Each number is 128 + 32 x the weight over its row's rms, rounded and kept within 0 to 255. Layers, rows and columns count from 0. Numbers have three digits each. The size before them is the row's rms in percent of the matrix's.

# layer 5 MLP up, 1536x384, rms 0.0363, rows 953-996, columns 96-143
098:076142106105134137080133158155139120104148069145180104110102079081120104146105121112107162146161127034150143080105134122174142135146114089091168
095:128117089085079062130115162149155085158170113099114139138158098098156143090095078173171119130171140128161135137115141090115112191084135077113132
094:178115160081115130081171045145199101098125172156110127131153083153072063106166045160122129110146058142119249145185129107150143109134101101135126
095:104164121118105155047156141101097118089114055116142157094117176051112156099112116132104170130135071101107079147159127078157087139050155103167127
100:099142157191174130087163118089129147159180132099110166145179100177149178101116210102119082170082100060161141115074155077095128070104172129145167
109:083146080109114166115099161093184142146178138084136187176112134086146107108095126156087133105140124093054154141113086099123175092113169134149093
100:175147095114096189138105067087134143148140099078144129083058112148128128131128134142149116138128133102132160146158149117158096061118105095089111
095:134070156096097100123130090129083146134159146075085151078122101081179113072086159158059127148090165101108096061097172184122164163179138155124160
091:122142132199104176183160086083072154134120153094096118105149166129150156096125120134141152153131165096104112133169176165097092166078146181088113
098:160180104142136094176157111167210059088079082107165110085081126147110123164127144109116136112194117178152139143121122083123092093101132082127184
113:078170089156191181159139138150109165111098109163120143176039145125130136120112152160182119103152173141107148114112119132194093135149125151139177
098:140126113114164124145109124122159134177148128078137141133079126113142141101092173135122181133138123109108125132182099025105104101115144124155142
107:167145113182167114113162149178188088164144140174148143104126110172200141114118117096127082110105146097104155104155139159072082093083115054141093
097:070088101150164109121076094091150109110101125069124152153138076178128104122126057128163133161149125132149140131094163130144105163131053148113187
098:139128162137147106160123118144134136154136132114150139135170194129118127197205128089106100137164150116144129044154164078111112086093110134127077
091:167158050104133164166150107152134078141136111102114146161114127126090156167093130134132165175132140092106083147168108132111155153080088131116096
096:200115076184119156106150109169154138104138124151114126069194117142083130149141155115101153074108116154182153120095123122145120143110128142155093
090:119095145126116149115160164135150098085111088103155182090112143152138155154170144132100154159141105123192223113137136083159177139104072128117130
097:130107126103155120119132145118101069189152074076101195142078106089112175119126218138120133117123093124125118106146088127137087093098174189150087
093:151130211111117100104113104169189109164142199106192140124132150149133073138089142095119138151159156076114134134173112109109111126125144142084129
099:108147161122131070109131095086188175129181189167079109144092158144136103137153127173141097164070118109087145141139060215140125116111100151121147
096:129162126112126122161138083137073124130077107161135130139143120131200090085165165107123173087151094120061103112104114123098129118098114156137084
097:118053136120042113153092125143156131071090122097087102141108121114124151149172169182178115098219063156135144105080112079130139155178105176131122
105:095149183158088137165103059068133161170153076087106117139184115128158132146138144110076165134130134130169094105107160052067109160043125138133162
109:162160113122143117166163139187165149116140176131199116071108122058171165097162201158026123174166123110110119102147097119152100104146112156086137
093:128088160158178088100144102140192102137124149169054141197153174157198094147150171171090133149130168151099153144086161134100109120148115118088136
091:095158131081121094148128066161091165119105123080141129102130106140137119118157123104171165137115126169138129135161203099066127141181053091139094
097:202094136080052149081104140135157102097179103133161105150129146111147100133048116137104107218122134164137117105166145121136092168078147181117105
100:075160184208093190122118147171170109171105122081129081148171105115115136128119127129117129131126076177153096085137129068106110080148131110104113
092:154101136120117066118144090176131162158176110113150185198093159110156081108108096150096095116152138133055094077053108177219110101090205128121184
106:132131095223187160136118181097181098104140092099171151131170126176113087146123034207147094108165122174087110068095123082069063117100123086106114
087:138093156119067163144197159148081143126095134159141142071095077117171080088172134156131174136090107124100097163118173120150084068173121160112145
097:110163115112111100110131172117151177103078175128124099156156040140158135134118173091144133137130167094087134110137206068139112145144104141099140
098:088174087130129148152103124115096191128149156100150139181104191133112153149170118112114160139091073115075071099110140147169130143086140094123111
101:093109094153210069115093101055143180084095112157082090157096062136154205124110101114126130181107059071155126120113132134125145136049163106062141
104:090100126083127147118139151125185129068093117176092101109104119148109100118122085072194087122153084124116098227141116143202108150139169116126121
100:132080102094178156128081115081066129131081160149170125108107072153164140102144106133107105146105094096118138140109121155151152059176130112149110
093:193106131141159169123141125103116184105150122130088090119116167111127211116096110074113141168114135113079119118108183156167114073110147145116121
102:180124109092106102103128122133177086114148112139156085124151090116102150095157097094100207080157076101122059118170137136152155152153140112153092
100:108155067096130141096132087156077084125112182185074153070110157127154099123183188117098170162129123165100207104090154170072149135122154134119113
100:129146128082136137067118177151102154094165102103076117070152116147120111152080095169116105086147118132102160131076106135087065160093163124169106
092:128135091116145108084090091105116121169142156206196152142032102086126102107215073164178132135136131124129096155150110123166239095112128121140104
091:112162113088088113106094107174148107163185195079160137118178098121092159114151092134078141135085119113138144105133045088131139117135068109147125
098:141094123166101142107128184172145143105076177178071100145177129121113132154129118181090126093123075129101136079138104159122138107109159138155124
# layer 5 MLP down (transposed), 1536x384, rms 0.0363, rows 953-996, columns 96-143
097:110161151133105088146099139152120077116120122148101109082106118121162165139124135138156117109128134128201159120157150112122138098179146123172128
100:114203118145182171111087099145131131106174140085172116101072112127102157142135127157063123149125089107150128088182131122130121120162098154137113
095:117130131127179139164165120085090150162150129185136105120118138056149142120162186103157115176128152119068100087208138042160149135147154146139194
098:105192122106104169073186115100147104070192056090118148131152108066138088079145158081077143142152104138157111161155132122105147120091151115140143
103:114124162164202087152128147171178150125158182114113100139139096162153121153122154117133088145079117102137132062127166089070157096161126087115102
103:131155103143121119172113143137159163074157156088147153165133154138121160096138114133109157068059124170113110133107072077070142131111206124149145
098:157123104113082137162087081117119116111129141108123118134105149142095132097140154106193131156110118109130133110214170107078134098189168185164114
098:128123154196147066161115121116082150123145141098132187077157122102199087101116138174109129117073143115102094111107139202121098142136160157098138
092:103133114133073138184105168096115148156097146083146193032169133151149160117152152099132151095126091139108133114195133126133120118130104172102150
098:125082078131101148104133133084098126167155111130102125107123099148194121065158162191077131119126130154098071088201154135100140115157118128138122
106:089144094135190154169096114140112126090095107185130137212064114135118117130196124142149124076156154135108209134119164110175107109110129153151138
099:082150155117114146109163161121139095113121130136154124142117122142109094159168124087146092074142096053170144102124113116111111114174112178095155
104:169169129149167124161138115177165067127164132175112165133147119149180188119115112068126078084092143135099136134155176143099110106143175120153125
098:176147127100092139201145116155130136184141137130206154155100069126127151190131110129111148094101064131133141080177133129032105189129128149170144
098:120166115110174173158128095118112108126123077143115135161110127165123079147116071100157167181071113111132146202088118099212080152095147138147160
100:129127119138139097154161112105101126136169165139075075165137102077135118217126137143088120156077176085100109181161178174111136142159102141126153
098:132104093173146131107129081140178105090087127172077114149177121084116141130083133094061129173155151130138138139119156143087168185088110197166134
094:106172114131116136170148128162186141153118098134164131140116148167071113129158137148091141134165134100175148113126120126118171146110065186111149
100:146190161076167175094166134097108166185190100083111079114140199151127096123116106106116139092102122148128088111160133127164106120145138154128158
095:139135165100101090113110091154152101172148151082120151100149055095132082151174106123161182080156159142137093172159083162098074155130097096122104
104:107079120155122135118169130196149125153200155080187083152151111097107159146182089119178154079064097103116117107092106163086121087126103135116121
094:129110117135170140132143174141175084140132095136128106082131129137091143157118145119143141139117184136146104179144159151113148099178123120068183
103:107062123126129125124125129143131188106130129156143121129120131144139157125141144176138106111185069113136136156056116126160136145127049095106139
100:121084139136169109129124087095169176066190066127156164122143138100131141215106152141162121104145131105184156148125141091107124134087122143162188
106:130122177082117053137179137133100111154117199220166062100084128095161115123129175112096109135116134131110090144159161069126081151135138134087186
100:128148104163112125108119112200126150088078160150091109163117143163101123152091083092154192138131149135159124165121139099100138132127173099110138
095:087177137091150136152107116193121116067147169080108120149108133097156116113147078158097171136126112110125093131156191115112099137139116092097150
099:144114085167204148130146105181079097132060148161187120169143103157154130072123123129083133146146076091167166160111130087134136084156050124098150
100:096148060135136092114152085117124178170143142094129113152171142141118080070109135141106137147153139110091159116157122155126126087169080079135154
100:121144133126100161120152176120113087142135101135145082099171108156175088154155147117091167120145090123180140142200103105082102124188074117115128
104:153113171150066177129163200145146162115109128073147079137095111155149091105149139140215098205173173127169127106179138124156184083110137104152174
092:191094139125145095137138073119142156137151176116126107107150127115108099097097120103144181121083176099095102141101106109151081091108131167134105
101:130137106082115185126139088092149107104171182134114084120155099106097150100105165116183087123094182085112150101137177132182088108140125135133160
095:122152201115112120110206130129099081090163040134106188126138103084144118134148121132128104144065133200182161027142096133099149118168081133169185
100:092187131112142136099117113122139088152143133152155122139122186191145092136180170166153130107120088138122126124105158126104101120140127097125074
104:124105160100135144131165159116136135169072173132142162147128095183063169153109105131132086174097158170116102162132120109168138129164163147104139
099:143155091209121102085090168158181140146166076095109148189123176092112166164133144186095151107133149154183167129103084150124131189084117180125180
095:114144129147144156135144042173146107105112065123171103063117120128100095154158129127151077158137118119143169130144114103078154145135138138152103
098:109130128113146119175102146106095190187119195067119095178127157119138106140097172133186025144150135143180198154146146122123107148107120117164155
105:118134091079142142118113160152122098121157150108092149147129197153137158136146154172085135183128172160165157153130136137057110206113154121144208
100:137162095127143130125122139152125143123127077139091128091175189092168125165161126144117150046194162094040126126093117119102096173058136116145096
100:158108113141120104186106168189141195064141145096125106150171100119191111161073183135108081131120095089128172089106105159076105155192141120107123
091:148157177108147136174151100148097137179116106163093100117085120150110120100127068054087121119176115140103105114120150121116130143085134079134130
098:150142101153111172109146068137131110119126051115115139083129155112153161109167140181128129111162110134125127103134137168163126121125083060103117
# layer 5 MLP gate, 1536x384, rms 0.0363, rows 954-997, columns 96-143
105:139166084162185184129136066122093128122118146110129137144105105147064166144124189087089134159166077105158074091181127108118098139155130132118120
098:172079102123072128083106120129163062113146142111117135126215160185073147169090146119121119112156075092181176133113057153127099107138123034092100
093:135087142139182107141112141172110136151173122168104094210118145180112165158088114119068127111191143149073102139085137176099118144086148127143161
099:114125116125122165142101119138136130124180129103100136158151141111127144140172129127143084192111130125147071113119114165134231134202132092144102
102:087091175169104177146137132155144129109088119139127156059196139125081159089137145139118106155076126116143143105099147168108084156147146166101113
093:124172123137093195130120162153068154107126123160136150160067128172120101092039159131166108081164036126152067069162126107185149186129108133166150
085:137131166219166116121099186056098129159103151108143206100123119098169076071146108138165181154132157093149110119127094128123100099096124169130125
091:154137143133204119092184154129105117128174102095082138130145141105216147157099166165151173186108134130098093106130100151107174115112151136127101
102:172142171129186101176173096159143124138144110135125153094120111061091116135144178145140123101107109142183151121095069143153177126087189141167160
091:120213159140101151146196096096129081099151125083152100106183122123102148137088104114115100187033070102119122113144124112115128151087131088102104
097:123132146152043150077109120098109107090152159173143126114143151207083093101136068130186069090113091132144141087129115103088103119104096125112149
102:089177153180165142145122136104051177169127138120150112124163084110104104123143137120138153153098151102119116125090131181136167074156147087129097
101:140077138167072120108116152127117115137175141121108123157107124134115115085126188138133132105093183120125081083106116092149142138127170119087087
105:151088176126107098115139162140136125098113173151126121123100113125147206148116161157138116122137174149096143097123039127077149118142174115089102
098:104193097119161142132131065133110053103152101142083122134080077096133093197109162170133170185084102127105114187116180164082117141079104094107138
093:168115099121148102102106146119128145094100097141105161090174090108100160120135152118116174102121126123155169138113139156154135181095115170176137
092:097145100113104113123100100113130167139112102134128086124164102105162107101053080106189093119136141136142084139111134155126062178153187101114136
096:062146131233083119110133146160181152088080142091171121157156130144125069114142078103180169119152165137143139121194183119124176100137116120149171
089:139122159168084181166169171115085131128131098138088132064086110098117149132094134147112189070134120138142107173164112178141118122123099097113060
112:162136100135124103117153167070153157100128116191119158120131133172133082121078153118038136207165111194102170237176120172129116120122154132118126
100:095180113141111137145106186106086149142125102122049113093119160179113127120175119133117170118118126159097122178122094091115161143174072129096152
093:140170148095117122167083100099112148116156129088076113135125103135131187175130141102129116135191126099148101132156102104067174132103240176194090
096:111118094126099121146104094111157110101151065103108088151124150121106151153085156123168169095109099161148163197125193148061103121168125064129127
108:107125143144146147122175119125122136102169102127047144163162087124077165183171094151145063105124132077149137135127116147123135126137141164194093
099:145155075149113163153124126145167102171094076133158125137113062086123158137149102138202077106127171127136117111137095173127124136127150143096081
093:148090123118111134073122118142153182111091100146151151137123101145107118162103157104178109096149121167141171104108143127112113150111098142151116
099:164126084127093119096089128138076085154108083111131144140157021133131064115074164124092110165114168142139106134178077142170105104080113122090140
097:167064132117076117123121117138066102143102105185129104156164127124180128100103107126121102194157148135128159167124156128123183179166152182123120
101:127157137127135163107134140143102096140180102136087089110135067156157088177138125121124161130132123114157153156227139107147102106168123134058200
108:138136204122059165108149140158112174138107176100114087177106146076137111115133173117148111121218198095198140131145182149150148129171160128179138
090:157168164128133106110080114087126153144194105125169091194131209139129125046078123134111097131118117146076126140126095139112128125094121130126151
101:145121052117210084119096146160147116127152211127139137109120143161100158084162140176081135109123135157139150141122056137151111173074120169170077
107:144081100125138133093160139125132159107150152080148100168101163146118178140116170146147204127126135088162099176183136130141153128115164174090130
099:062098106096132195132099139162162163089090093092098163177153125117158144144140122065128110109128105083116080135107119131178141150116085139134155
096:101067214196123161084139184162102116116056137158136147124102101148093153158065157162157139172136157148126152130124105117184095147149153156106171
102:089142081156100089107082179122128145129180123087067140191138128163057177113110127154181124161080112191191120079121096149145108147112118183107162
092:098159167154165134170132142036073144143105132187177161142087108136099166145163194109167113165113159121080112169137175169125118146137143080129111
100:087125147125095139142161155130098141163074155131124180137105088108161065144103121095147047115141075174133150099121146117100097157092107083156180
106:122134133204107112086111123146104122208059114077092068124097092110201049131095097124119138195105108143101124170055083157167064116114147145063113
098:144124108110142105108130126102084172180098128157128123151131120105122157108128170086100175151194115110041096132118119104135099132136150133145152
108:102157126125112184110115069080093095201111115174169122095091142164100136106182106110185171146106147129123119176153137113193157129094117139166131
096:119108123180155099129140191152114208122091113152149119103128145096153137177126151099135107137121135093119195147117138145132126116086147133112118
095:181121074142156144122120192154098136144109166114138143108111106130141087154134169163078147107179101121136117187152122103099157121109134164179114
092:128133148107121074129153119138138096103132113093133111143118119098083090125133174073132145149130159110146136086128096123174114118176140123144074